Weights of a small transformer language model.
Size: 11 layers, width 256, 4 heads of 64 (1 for keys and values), MLP 1024 GELU, vocabulary 1024, 7.84M parameters.
Architecture: LayerNorm before each block, no biases in attention or MLP, attention and MLP in parallel.
Training: a variant of SOAP for these matrices, 225M tokens, 6861 steps.
Each number is 128 + 32 x the weight over its row's rms, rounded and kept within 0 to 255. Layers, rows and columns count from 0. Numbers have three digits each. The size before them is the row's rms in percent of the matrix's.

# down: layer 3 MLP down (transposed), 1024x256, rms 0.142, rows 710-762, columns 0-127
# up: layer 3 MLP up, 1024x256, rms 0.153, rows 711-762, columns 0-127
down710 096:106161169106142131129152160141140201099133086152198129139160165088095078142108108141121073109136132135112136153119129146113130235181082102091131109127111117222113112124180128128145118053147101174139108119110134168181102136128048141172088163137180076137118080151108190107162146161101179143095123135099146123140161119141159076128124125160088100115086147121140121127123091097101116158134
up711 108:095088149064128094121089132106114183138098145118177124086127143119104097111139121129164145100125115122076161190104164102064117135120108131148123152149127114116153114159075164140128161160168138182120144101155110158111138149164147093138147135156164129123129152112145149133118205090089114164146160080107084156178145141111156142129099092143098180117083131127118076117112125091181105160141
down711 103:095115101109103112186179165161157124149145111134105170171139124141121137116115129121145123044089144139122133097213133089118132125114089092108143144094071138139142091134136085130132083074147132173085149123063146130108177127127071153123096132128101136121174100097081144112163141121181113131119108158133106156138075155082140100111132138085145089175150093057083165164109142086142153087119
up712 091:133141154130125158053117074081109112171130126225089129111169100199080153171090108113149171168107119106059090069102101085172142120101014125111162070089143129111172116136116179118141124163103115117074188149117095108145144127074111154097080155146118117130117136187167164113095146152177110128165118141107138129118104135094147154084102149131160120164142189128094135125140130082132107166081
down712 092:104151167126182080108113185130134171092117124118096127112132185128122133119143143160134083111097095144136099131171073158121120174156151114137089111141151108104130128153163059109139102088082150190164141184072064146087104113154125100146111136147169017134123098135086118135093106149108127115102142118143127137152128130135161105094114107126131174115180095081145083154152077095102082083106
up713 089:104128124135180107143142166146081124157152096127128121154123178114133127081175134152138088134163125176137079083115155142147131117215170142152134166141138130092119202124156119180157078163198077154093052133135139102133072102120120154216112159089098123117050134113061148116176138126133109114107106142129161128114129112152198113069135114151185096154086117099154150104180120165150144136099
down713 089:191095081163120148126103084105200143165125173117133104126118143105118127140105132109174179170100147105144164141179075125144096118155179136199186090142150081135099124133070086151103124064052130107089177139105110131158180165122106208092143100149151168185124123120132107148109122139166140103182206098114126128150153170104133098143087189066104147076105136090172091135108134132117103072128
up714 097:143114111176169072127140105115086115061126131167138076186159135108155128174108120117132066156115170097141126082182109093141136108133178146133136138132144154127090112163127144166147123063155171126124113110080189153184096120140145123112115062136132185130127137131068103131123157112120117179154084152071098126142096148053144129187114096138150097164104115199115162091102111103152014155084
down714 101:121147137180144079094126147159131061175119110128165176119110168138178104109053117159085166132098071122127108131117148158087055172112184108105089031137183116187162135131116122114110162140090115102133082162158079117108166129112146147141160134159130114150127104104156151142104072133130119078112097139155095143137140098112162123100148126111173145099106221115138138132136127070120122137097
up715 096:189162105073127169115073121145098187148077165152146119104143077153145104101160188155131129099126132209148085106101113117141104136080164200127147128145080179099161128125088105155156134170152112123145211124165172131079099110138150154134107129088088160118153123135139125133107085145171161114125143132115157107062113131114127127130180110099135081077114119108110162121073104078111140133088
down715 104:158135120089155118139145094063122149147087188090101097093098141119145121121044127129152096148135169131127144147065143142063105108119105077097141096164117068140141141145078113101105108071078099160165142116127090112164145095119080088130139154150119127131222133110076176114117125130075082141100153205144140132126070067083115141124126106125135141160084064124108149152109098121145119127123
up716 096:146102140127081139104144104145109184116158186070140147121117093121131226073142149145078170108136162137135104131094093139187166162127117156103155132052067155168091157123148140084127145176148125189171161153147074148121161122115090147131139133145152116112121153132148195078124122123149112121119080126084163146143107127175105084194095146175108154172021137154154102146122138098098130101138
down716 097:118095138101152114118213165092095160144111101216107223137044143142115127156125082090216123118129149086169117129091168117123126125170139084123092122041107122133182117154160209091104147094097133086118142161123170135166139098107159132134100144085130066132089146146152064118172145145092144140113103124102189120161154134170179117156176100159090174152135115192113127131103175103156145114118
up717 105:121115121140084124126107119085123108145157121103151137157135101086135144105122152098141115116102213171086074126117125123106093131166141049155161125102134105157075100145091170136116160148179154096171138117193138151075109139158182023169036152146162081096096119117098153110083122132130080090161132158169119068155122110182141133146125172111090111070135152130103149183094096077132073126141
down717 101:122133159147121110121108105129102108168158173090114118159089118068111187106126080143073154153115099094107136104100158137128172172164106148143115153079113146150145044146108108109144146090088120175134082112152074081136154122099083189080081153147149143180136087129115186142179213146124164152072115203135101124123133146134070171119177087155177131088091156140084199102107103101082151140118
up718 092:179135145160067139154155141182164092144183097173159072110087160094133118119116152194108167131122130150104140136119094085094137159105169053128197127108105157212148130174130123127125164139107100198088105124113118149084098128160125091126125162100140140121153128129082133121232111105173140166119170129128114117122095121125104155163112168105167144106164115145165143173083055121142121113165
down718 094:098135199134123142113114112109136145075136084179098093117091166149056149145121184127166121094075110071128172116110126113104140066185096152110117130183089095116181135109137110099160115119130164082156173080173162100113168069131079105216097154157158068190143124175118089134143167109087074142142042102159126159129117147115146138160133166106108185175122140111126120103113163129093164117096
up719 098:142101142117124108117118112142077125168143163155142146136107128138129133138127140109124094140132100195167134130181122079106148130156131099088090091121133156150083123075151178047052087142155104139141145168088119184119082118120106078135162107082104121077074106113140174167111161198129096176119154193078144146116096143112107090099158157168109185087162103133028133177161108116093163131119
down719 101:139085122174093176100112089107165096130111069131133126139157128103096099108131181083115160202146161113148122129149107091160112123148098100186122139123138083177112092113160150176111170079122091116058131138203189103172111140123155100141157086132149150120104176098107096122155120123156052180107136125081124083117067116129128175121038117107125110117088136123193170185122087117139105125183
up720 102:071158131150112120163075122115116124100067118111130074140101083088175145115120141130107140120136163189164141116086141146119177092068116113153153137088098142134152170118153123125136104100180113145160126161086086106118106086135137152142119143151070127127120169156078117150151165147172155165139074103164104094080139122117125094122164081118125163071134111074101091097086121091180112135102
down720 105:143093109162115110158138102144184163159115132170097096107045127096129088159146097126118140130094142135176081132110169118121133159091071142114117197136198082106103080135139081110170171109140164124131147098195135084110150178152154113112104155123068113109105165106084100124148100153081154132122179111181143096161081149075085131124172107158164120128168116111081133101129097145102135108115
up721 104:158137107133122135108172167079133155106184117127094191157111102157121141182078140127108071131124108179177146150105131131125133123137122116159133128140106136111145093143156174160084124059132127125056073095113117200141148079126113089073115122095121141119136074128120142082103121116094190138122164090100175099078128140148095127141173151154096153144126179181134142133102140108113120121081
down721 100:100171197046205139113116097107143142130092145112125121065081152168101136158131146121185154137112178064203094121127147133156135150122112163121163149078081158103174142172136118177160113190124081113126112053093132155140118128202083116083150181084142081056164141140162152125165154133075173131149098126147162149147138156182120158131066156167128143098113063106131120184136133159092162124146
up722 101:095156143105115210079122076125153104146168150124150122169090198120148148148153136165108151120182129160158102128089155169135058085146163156134133111190174104137105108163122130115111131112119149107202153134143124168128096180141140094140112103184154111134124121030050095125157132146078178120139156142109171136161085163082109142187151172186110159134143124147122095108143095105096097183146
down722 107:150135109160100062098117114105078134129101145092110101090146095162174136147108183094133063160074171142065113188102161108187166105117107126086173111122112146093126115182094149102127162060144134145085180135105137118127112116128101129082183138108099140158093178166131216158133102131119127135138112204075134077103122121128129145089084102151169151193076119164110177162102102124117091114160
up723 103:102131068109121157189169145191107088048100104129107135157094110098142156124109147099179134169140113157108075124131077133176088123138092118143105160092153133104158113131135130154171121123106132122170111133085084104202151153176150075101151153111165178124156163179127113113110187079192089123146083134156163149166136144084109144088113139144093106097151183105146120100125067069150100147155
down723 101:187154101107135149087098123146120170150106151112169159097138145115144168138114087094190087094138152102150103152119102117113117166132081141186182174169172142112081174188089158146111122112101096154145213125151148130124162127122144123171141198128131133060095172114132099083116233172104057083122177142137125064075141068102079112130151116153083147145151150169122159162113137135124110184088
up724 104:212151149102104097149109037128115190140136101125091084099148094100136113109102138133104125111119093111045163081121139079102154148195104149153090074157172108129132186177084166111077158109163127124114124127115143178111137135161161144129163124075106073158135133147109164091184137174084092142176131168146132106192091158084144158152137122067149173109139150155147114084153076167116158113047
down724 101:150140128153155147103115147172149098097111153135123112158206103132157183142174118168126144099170165121127141171177135173185123099163061143099130121125123104193099149134178144161176047199090108072118126119152120125130142170108154107112120109179131174082107175151175136090155108119125115140156094054121127074144087143117124103145115130152100078158142109079171161157143170139120147102206
up725 105:107100164079147152122147164101136108172134138159160113101184124124149121090115072152113145104154138135062090179146131115132130130156203121122116197146122125156064092180156153094112174092141146148117114162126088097122101178085154116138117132138202186070144144063117122207186095121174143133102152169130145121190102166140094174109112122124141144086102091142128114080120137106117103076108
down725 112:109069089183177181142179129149191101191158144109119106084124097203146108108089159154096121128160097154148166157144146148074079158102116061154143128141113105066103121143171121107137107157144148141047148156073130147095117105148092103180107139110186100087107115115139051084138131136140123102159114146129124172175141137111161181114168114173173117188160166149093144121119123139131083145102
up726 103:114195199185146154079097142205161110124138113089156148130097096137156097145142151132183102145086148115137113070165081152165127097154145124152156167168099079124108133161128103204096154051106184092131162116145102095130142130163149152161105150156098077114166106138142151124104145127107128169186156180101111111162089170110148064141160133098152244111127174097078105112106137147117153112085
down726 099:157032119116161169138107124120114047147149161137105104087139057140125164148171151181144103124138114167145138143152161151147132169085132141100160112112105154144139158093098105158153120143142174105141133134130088138038141095144109071143120132104156088111201143113112164158117119134093075143140146177099138119119139101085142159119122151122125096128116151112106156118194086104099180112112
up727 097:168160133157139168152084145140168141162140101102084123163121143107122113156118094191088087086132102140138114132146095158115094163129130210107127114143078113133112125116098162060123109134144137124195103147094083050100158078167119147146118101111152142157126074166143108112157106067145108129129141167129143173085165162136126168154155078159117152138107138151061148131073072134187131158177
down727 098:121117125134165142158153127154156074135132143066099151128181191045156118173130124130175166173215125109159167130111161104137130153106140090106094123157153190171096092215147229165134160081094104139130179129119156112146112119108102099138114122138157157137045110132161144149132135104103073147168157160108079100128127054128137146134135142164160117196145158116124140112166202115104120074127
up728 098:098117078129158119117142112108164168121182136151169161127174094092091097088104141150153163116176080147131145136119107159164163130090122104122080171100126134151130099077135127157100086145202128172079136114128144157145147109140128199164148152163043096084138053144102182180119143105155153167081117152102141150066154094169100155077125164184131105117166133157127111116141155100213141122167
down728 100:113174226171088141094074109185075153147163131125189123168145150117145181157090098167133125085157122098100119164088160144121136130141169137133148111149095142127168143127116139124119149092136076115142039104144150106118186111172126137110185128051099124098113128145127169130127123147210126151124084063099119129110105148107152142119088143142078109119170155167098165148149150061095119061114
up729 098:133131116077161148116067150140146066149112079102145107138157149144115111106136117150097132150137201096129159072121131132110151119126184189167154187127098119138134165124172153182113161053154152197166070159139113139106144123111144120111157157039123214113122108106148080124139116122182112126130108133098091167121066177115153131103128143090110087122063177121127126142167108132166092135149
down729 101:139121129146120127124201161113065102098130173136118119183129086166143088162115099167116122120105111139124123185116074122133127188124167150026077075201100132122116135119119167205090110131171137156095173105214152132135110112143111106122096108167150129101093119119144126109114108229131112066151142117106123157157164071176136166103101147150098102153128146105122145171143174146128147097132
up730 104:141162132131144137157135094141120141157211104158086092093081156143149127126072128121096084177132133117073112134113104097193131117086147063116169078082120094115159154087131122107172158127163161139119070087119166126189108122195155147099168211087190082105136152148116141155114064117152126148106131113138171197129102101136068091111094135133169162121108165097136100083069121121126107182151
down730 101:129053124194100124148178124150153135100152144153081168094078132153118160159176085064142133104128155183151131167093122096090076105137092188157119098176147088133087108140109098102066085134085090144164155131223133140158148143123127114180119093188046113150125162135114131116111103120115150077136133194130099129150173088164157165156122145059187163134096179121141127148142137071122127101129
up731 098:114150085181127160137073141100106134112142163125159070146098185077139120136107130102138133145171128108148105137108154086165078136127115131130139126161133103080134099187162147099105124114092131118154109116138167129130146081210168094171124138108106089113124047165111157137098112057099083073184132106093160113133080158144086148127100090159160127119145163086161113137105085118110116097132
down731 092:182126104081149175115108128093145029105128132111190168124092086138171147131122120124170105118089137133094140111129119134118051143155121170137122197159144106160128169129100124167119182138146121118096141092078117194088123097077149087095126139169100079155160124133154153174161099105139103131087182144132110112105097108120202163135069179058177174173108111118169142117097121125104113137121
up732 098:073120153114093069138140122150115118105151116148105096194129129106085150121123148121166107024155118109155107139106121085141144133098089193067115125114096135153131105148140067151081106144088167151135104123127172151143122121162133158051146052177118119059192147060075122072106135086099136159158174133154134165116149217081134114112074187131108162136157096102204090174085113048091091062126
down732 091:127137147117130203206109149042110149151137149112111122106142104080138125139133130140086167142136124086100101147118152156124105108167129084186144093091183138032172150042103150202183156150186121075132179153120139079118149132147087072127102068109108164138107122107129125153126137145095175099106098151135136081126080119066093180164090074076115115112127135133107106092125133163151115165142
up733 102:090201075104137156147140073050137166089110106130124038107126075126135170122172088131100083167114098128096092082141120123105181122189153105158096138134081133149095173119126125157159173114141133144103122216066120109149219198097098130148083143093085141158113155185083142173104148110151127161153152136148124182116136152074161145105056132120152140128119125127110119110122107125157109115096
down733 101:160109142217102099166139195128153110117135139172155072145132085150149125148103106155103169163143141157179126147105129089099145108133151119140095132152183154143113122125110154141200123146152100103056111081126096132105109134106113118081146146129186118082142159075165091079138167159093128173104147154188130119117105080123082135166099109116094100127188096175169071139070153117088139108121
up734 103:111217080120088128111093118138099163153091129144168151103131131152185166135146100113175167110163199149064127077137119169111121191121109175136107112146051122144087130182134087120130166131134091158142118137087115106056123117119171101204111090135159083103081096081123212082104175129159161120124115057103134183124152165103159122159128156247139082097139112084108131137186118154203160126133
down734 096:140079090080109140085116168110131134139091109112113136136149160097117105112068109102096096089139122075154115134111119095113125126149063112137192162121116139058141071118128126156154096127103144131133072099100084113152209172129089164159178110122044129136117131111101091086134071123136117120125153122136142071098184151130120126100179119092126099123124089210135155125100145115105137165090
up735 102:077187113132085143082128145085085192108147117181126124183131158136151196159099113195197118083163138105082096091084155112179143098142166157176092141132177087132146093143141159133155141133153095179132127167125124180144184124126078143117083109068193100165033125149146159090186133102103142145101119176126100099100163072182076147101144117113149104107166133126155093098132137119125143177129
down735 097:118066193146151093146149156086123114119101099117085140125161191151096113141191131136081109105100106106125130188123102157145105034146121086198113156166083165098097103132171126104126171100132115124080097070142112145141186094056093116102192143116125121091162099152088129107120140141104090099146089108088049196174187107081067146109174141160123118183091097123134066165130098089127105141129
up736 096:148182204197167066162139137159120195086080183100148128150151128139134181060153144150158074136170117142108136142135126172117143091104126210134093167137091116089113129136115161145170164089106101131120144121107121128152163108109065113117153113115151137116101128115083168116128082165143128166143202107116131177181081176124143092089149117119094117121062113136136109119109152131125112047111
down736 098:163114135092138055197148172053110132152135123127098188185128111145107143113092083131129161108087092070166084084136170142104110099123099152107127064107081163112196101150167121160107154157103063143103120104170125059108147142052167105133107189145153121105075103148074120098070126140111166124120174123148109173166131128138144148129139177124170099102176110161121139179165184092104095140125
up737 090:118184164120111054109165097164143124122090137077095164147098125150104151061136126076149160103115109099115116144130080167134193076152146203134103135145114086120157116064151103118142171118160114165116192111148160142136100139129116096036141110143101130127120121167091128160132111073107157154092103115168121168166140160140116084127128170108173120137127143137169124073161043160117140164156
down737 098:143133116085177125081062187142146065060173152084180161068145101131106183113169096133138148149109078084111185111132179123124155168092152068133087094163148179160128110092101135137094117088143158112173122120147173154153144121084176133115131152143176149115147139179154068092182121113096133083156067127148163169073117125182130071124150122170094180131114150125152105139156133120193094172109
up738 102:141140158154061112106065145140119125126116063168118148116137120133156134131162137151093138088140153157177172116015053084145142111076124074093180115102142098104179111116142120135118086131175133077115167184134140154125150137081133076137115216207122159116159172128126136143135099128137158103168141175141088144146145121134174112175111108128128137103162135137064096146099103136121204138095
down738 109:122123142148116135068078099105095192144118107103138121097164052157149063205098175092118099139185096135130090145147115186112125138110073112120099122053066106164151111122141150107111152125101118149184128121142094130103103080144094141088134140179106123152137120157120185166116091083155132162142151118199129161139109127155124193123102093131091209105163164053142113139139141083106157147138
up739 097:132064089106111172156076189160123098205129105142181112102126084160114167150107125144132157112128147168129136127114134102070136089082096142079074151164165134141097171162142147098141121162078118130145103138112151134197096113125104141161143176180165131177119121131083119095120156170183111154141207092109113120183164104172109133062100122158094147126190160203097155083123108150109082108131
down739 094:092176104169091136131164157102196112147141134099149152131053126154138111151113159095125168109121150184142097097141059182120114135053142117175093137156158103083105071114141111160182108133076099125071109181141144167081197147125148104133151141147118154105120135171093084153166131082132146176107107098120135179160116136130151108129108074077114116156133118091117116105126113122107089106126
up740 102:147121144128080150130203114170105099113114133145136173061133100145110119090142081132096074132089117083173087093102203193116120098149081119112101136139094094111110128136039153075077124156110177134126125175089164137157130124184082110114115161133134165147151123104127121184132165100155092102086117064131104135166185151053121092144123195103113187106126138151109188113101159106165101150118
down740 101:148119137161161167158058168172159110133103102153094118145125090122065109153169096144090120172061136098112130135165155116155120114049163199137148096081121105139138137106115137136112159118150133102162142170092093129096152151182143123152067108125170103138105088088086039117079106155031109111163176156134119159112114118175068179147138184107088089190114047088114130148101159128095195123168
up741 095:126132175082077166196132123171096115124151127088140174164159110139139184141125054136144099070151128099144137151123162119163054144109132121161126107198144096164145132098128122182119108086077173106154112209111122103098055112122153142154150156162120167165155119160144141156186083112157148067115141071102158152220120095129154060099173077147179177116087146147105085119132131116201163139082
down741 095:130087104104118077166129132102152152126113138148111177121070124152126121122136140074129186154111069129134146096130124118107123142185137141105173155086161136074080173144106137122087156155172133128193163105102173141153153105175112161117110125104116108091100135072146161170110090182072089173196118162089122167140164124155031187138124085113138103136126112175113162133134169115182113114115
up742 106:105083117111086176127062180104130162153085172137105094136174099075100070095146139093139071094101076160074158114144107132087109105148130111127168088168137131126115105095142200106069173100171134067148130134111121148106120092081185131153154135074106105175128181102119108084134130115134115158066188141167149088141140124147149080125155092150181181208186164139142138133102149142071144118143
down742 105:117168125075177085112155161085169128132089077195163124131122122136097129140108159119144149130115108106104121161100075114153129102129098126098142148220144079158105124127092099172207091126134181120133091160141112126101119160089117130158126166121100111161136095167137142116162138040132119155142155165127157136140172099107094106131149097146117074109109092112125188116172106126166151103148
up743 098:146157086110098125102119155125127187144135094132059120135119093097180100151140153093155121084154155102063081135106102144152155102164129132088107140136133050164137123110149095082064220147144091130104135135113112134135058143107153128107151146080143076112131094136123134144136087193143073093093156162129107137152127180197059093135118162159052170142175126073109118164130165107075100175165
down743 101:133098147131043071119155155162130132133159099090142069110156079143203139130127091104159102116144152155142110124157120128143119196076144097103168041130160163126154132170166108160117142135094099150097096094120122135150076141162134182154117100170123130091116142089162135138158076121136125120144156134047106151135159122194108148133137138145159108052072136093116151115142098140125150095105
up744 098:115194079108136152126164147100091113061132136144159189135128114102146106088139114123052109150157070132110150184133180079137172144136096115163142058103133133143152096135169167108044106155106117196126122087084128142175125109097121094177092175121116206149114126131139100168125119142119163139126050174122193124116116130163126169126097160166143178080078119115170124143133105174112134158129
down744 103:184109093123155150107139101134175157104055093138116175141162136080136171147055147091099219099108085136112185159147155125145146131090104134157139134033109177100108090132118094132154174175154182156105129163110171107171167143157080166137132178123123115102097053147075133065119148111083107094160130130122143094185162095110126126121091172116065127073106148126136047128148097200174127136148
up745 090:086166116083122135127076162148095104161104156143130079076136173176126144040073152126127156120104101154112164175153108146137109151126158130179153125117177071163083091085158159105113149126128132139116159123102144163150105120111127129128063162198131066127113132118110155147134125115150153110122154065179098114096062117129109166093158140157159154140168116101132140147088120165121139077135
down745 091:111088114173114121201113182126133106114109150156114126127131146127109124076130161087126134135065140135099107095126150129105165102074166117211142129102111053121107130118167127094160113138132073163101170157137104121170094061146165190080143102121146079154089094158143100145102128175117173155178046141158154164128165152157140098145179132145107090072139164138178099175178150144140117081130
up746 096:123114112133120144111123166129095138108070058149097133168152148084146132127185194096159133194139112158170134145137074095172195115112152134051116090176144077148082074080093115123103141191145133095138070110112096140187133064140139085076187120074109093135103109077141178144163093062145101076111116150114175155032137157176137110103174129157078186132141140179099163137180128113123154100119
down746 102:118213117103152096127139154083100119128113156093103128146106116115135141163083140177151175167043154143112138126174144089148122116165130113134131122098135176113118182145098146162105207116152164093108128135092150122169192130102182158162154151133129085127149206088115081149165155122148159162133144128140102116081121159094127122136092153127153151109103149136104232120147093081113145143121
up747 101:203142138151210111132126134169136144122157124158163120152156150129094188116075117127146126114125168141122125110123109186123062096119123149143154157165126118100102167127095117038120107138142113120191096153111184187147106117076141108115156133104155143140132191140139059085113095196076100175126086138125118117114095135102110095152121121131072187158111159118162062078104098117124115154192
down747 099:142120127106141084153062118139106122120166140115120101116135134158178166123074091137094106097147165099087129105155117185095161136145124178142124122131095150111089155154115114080077171159178121087054095117153094140072117121107173177101130061166084175086111103154140101158134157078148198156174100092137143068084116139136183132171143115103110125145099085135135120112116119108072061112182
up748 090:105164117127176095120152071122088110084102079132120057164091142070128137129089124129143144199094083090098128154083045124069068111135149154148104199143075140115124134130151177156148216169161169098139088122088137143141148140111137098097183151119142164128048156116148090136111171101162138098132086149105157137173088127157115083141116120137142135143097121170090135144106024147076128154163
down748 100:166166158129085132154095136108136108168111131196122150175102118111149176136127134080050151130100121089074117150133128056087127096149088117146144133145157095105122067179102153164135125124168116099083086071103114078138188115142098137116115106140166135158086165118098132139102154096110177144154121111130150119115156136152073166138098167163101078119188092148087134118135092128075115130144
up749 097:098148124119132196131142125132111152140122124112155170156133108170152093081126173178179102098128155114124163107068118147130127131086072134110096148159114038188105105149102100170148096109119117129143125181143166116132137154082195102181182091126127134131168088152116186103092112089139161095148150146102133182071186097105123124096137171152124160072199137152103053106132048128088160138124
down749 103:126129173091155140099200155088131082120151081140124137085160136100117083137160138112106180095105163115136106064093147117131087080102130107089105132186108046119152155152103118124146199156136188159078131108116151130091083087146128068118110105067117143119124119115057119199146065080132094163113175146140158068198130101087096130119152107079120151109142076193094105104110189130144150158158
up750 100:178094099121136091153116177203098120123111109134150067108137176138082149152139129120124072099108106129142102146127104138144127106166144151113162159145184126156145160067128137132198163143165144132200172060101091108143148128149153141131175175091083138141122121129086138113100116141148213121135106129136142171166089121136132133057148069110114140105126133134157115178104113158173170106079
down750 100:175122114125150195121151154100110165147160101141050152099124109129126120149103123138093141107115169173105172074129104102087067133189117057140111107131118107185121102126121118130104081151082107179151115103117110120093078116165092127147144131153124173137077113121131074135081086102184158123166165072119143128134190087140123134208146128103072141122135145113139102139104081169078090133132
up751 097:122118173126104231149114181151199105099156180093120095152079181139110197137111082130152116057147172115160113153112163108134102081165101178142135189125114117094139103164076156196105159122189142070138161104112153119113088181171158115087139127145152087093154156125071084069128089146117144157102189109127095121129049125047092127143066171112140174122173109159157112096148105131114083057121
down751 093:155147099061071123081096161068066156182150116125065134135137087155158094121123059115135148079114162100163101136138142178137155128157151097112113145105146152095114139078098160137118130127086131106067063098108119056126126105161105086161121094141176102124104207136116134161113142128106096103185125152109157197160151134215117141156128085119095105054136183135102134104113098106151183137164
up752 100:167117193115136101115080138067106124127140142138089157127121134111127091137116121105093140142123112113142121119107179110114125131104163121098138132098079119141138137102101166062082148147119199131095192147129133141160109100131163124125103138187071214111148077143132135166107109087124196148143134125161098078117103154135109110152160124152132165071140084148122141105077111207102185143100
down752 099:131124144177122115124167116095121101118098128134102097100149144099120108043164174163133080130132176165117107127130057171178172076104115119096122116108138157180137099076175136099230163087135116095068126130115138092162122114088146152090144127152128104146164152062111104143176123143151093096123127155143149136107141060064170057085123097105200113163129138131138168184119138100114054086146
up753 105:158160115128148075172148133158125115126126124105127146103072048127144132136120103177076144097173136110134170124219151164237089114176151233134101115171115135124179123137198082082148141086132122161140122149073127127115192146161141137113147128126182143124195147136113093107076092099087161078135131115122103147109144112158124113125193075148148111153144143113118094095105108175190131152152
down753 109:087111107139164129102110086129072097054124076137074160138138137125107154091161105148079205085110129103094129131062126110110140150113139150146091083111105127156099067090120087159118149123142084141109138119139130152096189145180118102140119173111138121140153156145091137153112086067158085167123109134154089207145082082142089130139130103051152140117129130117109111088123156140120155200113
up754 097:121130088135152139129088158142191160106145127169138130110141118126131213114148186188102101170143149065088082116124164115145133114199102094106133067142128145138150114104137090119084121159163170131102192160097095151179158135102144159046096108127075145118106143143112210117091101116121159038177142118130125091128121072152120106105112133109125155137125107104163100179150150128070094136149
down754 099:136146172094103112140100094148135050116130137135176121209134150155149143089150099088142116059128083159163137079185071114112152149106111112129089162118125186168147158190126094131115132174110105100146128104100145056168146102169180116124127124132182104134123166095171121183169185147164141133093124151075130080119192116158125155142142132191159037078137177135160098088087162150168069102170
up755 103:093150165122112132159125126141131167152130170140122120103082177142112168127107138062130105105132125145125065129145131090189128071185112081101174092094130125134126117079132192150195114093128131149160091148158148088115135157141152165149136105114100155130105195167124122057143117131152126100143158122126104093147167112069126169133044165121168141123119139137134194158080102102105158111172
down755 099:118145143155133103150147081174146098113125144103074126115163116095133087093115131169115125164153158163121137140115140127087131141020147155178139126163157084163089126171086188147108177091106160088143170094122138167114156129126091116135118139132123152158138115113072163192100135126104112118136101149113095156103141141160140140091154087106130133163105111081112065129245104111129111151060
up756 095:130113124112114161137132107070078115146121143146158153088098118124063096145150074115107160089143152149126118172140159091130068098106088107170146139110107130162207116188178113156153156144177155127092108092107120119109148178153101118171110208149103076109125084107166120130134109131159125145126064139126057184156157104108144159158197127135156132094145087152116058085094051179153072159153
down756 101:093126106141109108116129142130140132125140078130106112108166112087081104165130085093139100200158176080199128148105064098040118079134060172090177098189142173134164191132146123107138112176169127097122065129140103128168109173113149121141168100168139070127123124154129123145165095088147134095144156116127181109066146143129108119149135174103100117115109108144196138118092140141117141142104
up757 102:078120170124134143084107059188125170135079108130116159138130185178094119107094111186086115121155147134158139133153152083096156127081113119124105068115104099129166150125130143118084149091087143109142127081134110201136105179156170120133098192140145138147166122115172117117136111122173157127160121140175161108179114148099175099171142135091102127145156093153103093150107147163126145151049
down757 098:174180115127143172125111113107138153152116137127168142088122128095132104162163149125140123069121095156104098151134169139123096177119167176097130137073065111104165106133149080140128094164127112151125173130157114106171117041085074103107142124158131125129106136093089168149126129137158096128215208153160125151102165122088087150084076169098167128154196078138181126128118102110147155134178
up758 095:090145111104138106143152092133117108149170142185058122148123208142089101076082149182128120190068148135071105089090119152145139133100135141112097120146130167140096144130068105138114179135145130121162110067179082127092170115110130107180088140139116118077108097111138104159123122146089125186070183116113173089156088047054169031158122115153200171128158074119135117124127075147084097122103
down758 092:127088125152127148136157086070092099168090150100145094110134061128088114153130161037116134105159139139146118133133123109072143066125091141108169150086165109103161102109083150129096100124113136166084094130141159192168122114117182195141114128136100132077117130072106135197091120157173121100146151115149125098183146067150159104155096124150082169148142131088175190133060100110162079138129
up759 096:150137148132096118099145067154119164144120115114155119093092099119109136114150145110165106066155151162139139099117140153176124066156097085163188185059106128105161116077157158138116173096117097190081117128108127123116057133170028129137106115102189080144140175129130152162135129067150069123128181161169154155079130111097150095103022169105104129168137145138144140114140116082108096144153
down759 100:133135083166165132162087145102191124141078119100180120132132071125165087126049122168084156127081167105127129134167170156115108169159134132136115088087119197138145071186109146166189082143092163132080170159100148161115115089107156116058082132125087160136130096157143107124147063195076177126117159122087134109183077119098093098169133076162137179117144141135133168080108149139149188089163
up760 104:039127159172182123107069077137084151108135184133115149165145232144183151139118147087101100130120114103172081138153151173083157169166147083104079132134130147137156136113075153187101107064089112091097149120114161086154090134136124110150122114164082116086167154144097102136093126042079109127081124139188137098036045132134167162198162104109152110140102092139142128141120185116192105139136
down760 090:134141111116085077113197150116151095165123072096147123106131069139168100193116077106095143114074103173079136143130098089120131086124094144153132072141122118173151132096168101094138102173144135159102036134089161109155158107112110126150210115159137122153080101104118127156156111144126137082177122105127076124168194148119100117060160153126126147099119116123121112176086080179023140082172
up761 104:139191132177145158186166146149102178091163100117148104158116114133121078128148132099055053093126103153121127190098109156120140130116116151119108158131160086109071111147141059051101138151105112128138092168144148123158108174075085159151178140083081118146170174129133093104067146130103085128131148100117096144138132083148120167150110101096067112147113135101129082070140085105126138174136
down761 095:169120206114067143111095068121183110187107134120158175142148110179120167167107126120101131112145163122113152120131150074177097138147108115103134099127133120122128104197145162084168135105090148070175152123154139107084142079157109122112154115156152143097086110168075176125169161063125112147136110174065121089132132151116087187125154121111103106153162177114115129128103175172145160149144
up762 102:147130123095096157132174119067127112177173114149158141164075140103127165125099075106080110137111131108110149189178146177101115107129094126073106148130138052125121098117118106128174115134070094091103104116129140124116093149110140177178158114135157158129157108134119164133165145110204153159151141113148161101145140121091170103137157111192103105139115120114123122126091080113131164113108
down762 095:129134124083110121140173160168118080139166126144132142141110155095127157111160195137165089115136090138096121138177076151121146161182055123151204147124135226173116150141148116134088125144136221201148133150163143151138133116144111138152155086107114117086143157144137066134067069186135076153071156109115082132120153145171081125123139143144154114125150171150144101129124117141109092100152